Weights of a small GPT-style language model, trained from scratch on English Wikipedia: 2.33M parameters.
Each number is 500 + 50 x the weight over the matrix's rms, rounded and kept within 0 to 999. Layers, rows and columns count from 0. Numbers have three digits each.

# layer 5 attention value, 64x128, rms 0.204, rows 56-63, columns 64-95
574538533503523443517540523484484541482550518533535432458471520513432470506496505415447432427542
468471511530476536414480460480505548521607500521539506516501479631536536520445438545422533481482
483561535444513562484576530525541443518548497555567409469510505606579564521455524494496536491469
516481450566420578522437502466482461500516507444570390577568431478525621518403449511438451505450
495490440511518485449527497443524585480486537448472498489431475496448409499585524507592535505590
464589406424482526482449442497539502461501532525498517523539462453511462462497502466491496435574
455601489557454410506593534478482509407539456467492557633525570462486502539507551465592495457440
535462435470541505486514455484459498458523562421467524499476560439548422528480430480453444538491
# layer 5 attention output (transposed), 128x128, rms 0.174, rows 88-95,120-127, columns 64-95
510501547493503577549487543517538591485477466531552579468540369456514534438495473399617503424534
495517544517539482523572444505468559490412515446471585441526511466517479450446532482543488494483
546602484521493526564489579511441463454459482564481480513463484471567459468522547520542481473535
450543480494469393448523541633496462559508529544523467516517560466484502526523491392497525550527
494529479482486555501521506498484605601495557451472627437524483461512456484477544525488564417550
472485470504492492462483480512508462510448437510520514474511546554427525437463482528518515561477
475529537507445480560526539538495490553469404553460483476529486524492529471496508457493400426464
490453487531525558507523487457531452499476498491411511405453543440547491532462557543481428522451
432434565487461539567485490433436551440448489514597487512412502445456553539491525491441492486434
465490499429405513409502563503576523516601543503474459492410491627551498474548584456492562459439
541527510506537481452558498450578496445512516465566462431514514566535343549469521391455457478567
524447458579532556604443565612615513493543644493444532527516511489493579600475552419443530376443
495405463484385437462514533420500546556467468447506408517508532582500525452502536451540471485397
454570445477378485534524590518509522473499541463518526429581517466498555452610554456552555494534
498469488509481424498549460571567535483506465442449463570450593455528523463571502512537455522416
531510460471489476450516452514503471415473520499463539510456534444524539557514583404479496476568
# layer 5 MLP up, 768x128, rms 0.141, rows 0-29, columns 64-95
472492517419546601581469551565654536549437389527528501502507436493474505456502440565557509493483
412512502463508409435464505425465363553546581551549524495457520440435478475428491514509535511473
479564473508484485516478408550505536508522546445496557502476616454578527490513522601438437456485
428415529445477522516386485592566512566495488436441463542550519585494580533473549493490455505437
544513505432497562528441611537566544512505603519497410507551573532478608471400508514476500494519
460523341523645500557500527565489422555494437519618550443527607512577472520587473504491558462483
372476537520529482534499587514452438443581540508441525523515546479450503495483448470463474492573
501565489505428463482525515506448480516548498508462522495592518514527531543493385460495464499478
480527541482400443497472590502497460502450512495540501484478559538446423480548518502465533550563
557554514575503592548530508512434387427535508576478557460479469501497451478522528402494463468479
564515483498448559449420523579552431471501505503571498461416529491530424484475488414540474392487
602484476459494444405489441422491407413514470508510459505482473570442514495535531473466490549457
427433492529544530524468471506473481504442456542449502601478448487465483531557541483607500475492
500510441497421583522607554562533493428525455563462582499411589571427531519459488558486515556519
498389482582534552467415513476512468481514580463510503534490601439570495481526447406562501545511
561379385546554585528475430420483438460567465487546536504491580460590590434478484518468388495463
501477484534545520545480501610509440526548557430574491509535442578559477580474485491575477497454
448523465467478465528574629568391566491505505509555579513470425488558458372515518486453470491442
490503477611515484468511621542523536531555369525476558487572521512508454565499522518531554467505
545469457569542533493557438544560649531426506501412522528492604508627490556477451646492518535506
561497406461581500485475448478588580500513521511485488586511523494465608497515503500605571547492
533579496492431515533556480599415471423442566438476485546513582595497401479450416496510394495427
451458438433590495540503479518508443537447555406562434590492545457451514535537507619478495630521
528414570442491564399536554520474449497535489520467552588479496551530528476549510493480484544530
486444406525405530468533524525507482466473533505505548445517588520567544556627473502551549482448
342461497535524496552574577425507524540505502541488565569504528470508531499554444495501492486545
491519509383513559536540426471570552415407578482426396655507492601574361484473484479504508478500
561535485482498518478444503470558479458577553443470481514583507462577572536569559502520494529480
391485567514570509539511448500408558508461480447437566491513463572504616551539473516489441444497
502488534491527477555431536442498570516490575522507587555435438535490535524491590482514470546549
# layer 5 MLP down (transposed), 768x128, rms 0.137, rows 0-28, columns 64-95
537460432421516562535556536428574477414520466517441453534423543469557613473564549584497443473455
504442521505529548539432468481519464479429419490498427474493532407550552449570526582517559449519
467490449457489522547413444397472508393461523515521535537531463518521493520564511526459491587423
491558467556552517527559593553610452575517380421497477536505542508456542497552511459450467515572
433440428526475508430388573448414428529486510561470635587594480532474444541513443481424474498495
466543608456532393434521422550584608483549470538490520562463480417494498565522528440457480559528
476386579407406525464521406467466474434549430572616512520449538453439531504562481570513515559506
510518495596577489568439383485527578488508526505534507533471521447512417450457538539419530443469
523477460498536573556504448472479469494415501510452475596536525584531533506520429540523497525468
432462523638564526515498452496433576512503505477486550489516509482497502458495621429557461575508
483450480480477572446469472478459458469480520488534520453484563494532517599541543498544439505421
538543438491508513570470496525535608429476499512485531573499560474556568448464541441495457485396
558545374478449443482468528581478488477488565473504633500458495462494325553489457452381495455565
439502489522498511488493492516413459434487531395426556476493445552515442484549480487572551483572
483469494524494502558525522485559544407427504461483432427489513480519424457527572511547635472496
555422493566510480518484545419448489519555422466484577357523603568460579497450529531428517507483
519567485555528524482533526477468491488540561468503525551434494504443542461491453464550531565511
447444451448563558495543523459555531579469463565516500535625451505539514408487512550445466503530
401491470385540450478609555564534487517452414473476570484545515476512476439500458482499521454454
524580527516457539552499511593586578518590384490450532544485442446503584540566550610552523533643
571493463447479459487479474523511469413484476470484447463497537487455577586466425591513475499481
482453423500529511460564490513514490468443498427557525465366517474506535482563486474449485529499
463453553455530609516594445560511513498550479472440516385517430472570503535418635443512517541511
525495520417556508534486530529559435496434566431566500510476522549511511477568504463579474516491
445443476486579573503469447433503468526578527555478525519595578497595495518489523531569448401543
390474527398589520491578498494487495574525382514571471577391422475503575556550547494463548471491
479478615502398484529525447526542465531599451469439485499465506527551541530496373517432446469534
424520485528537481559441516559484507584423460498490478546511518513593460522543452435623505477504
508476559416475568402558457495536496535492560458556500472428534586428469507544490512485533502540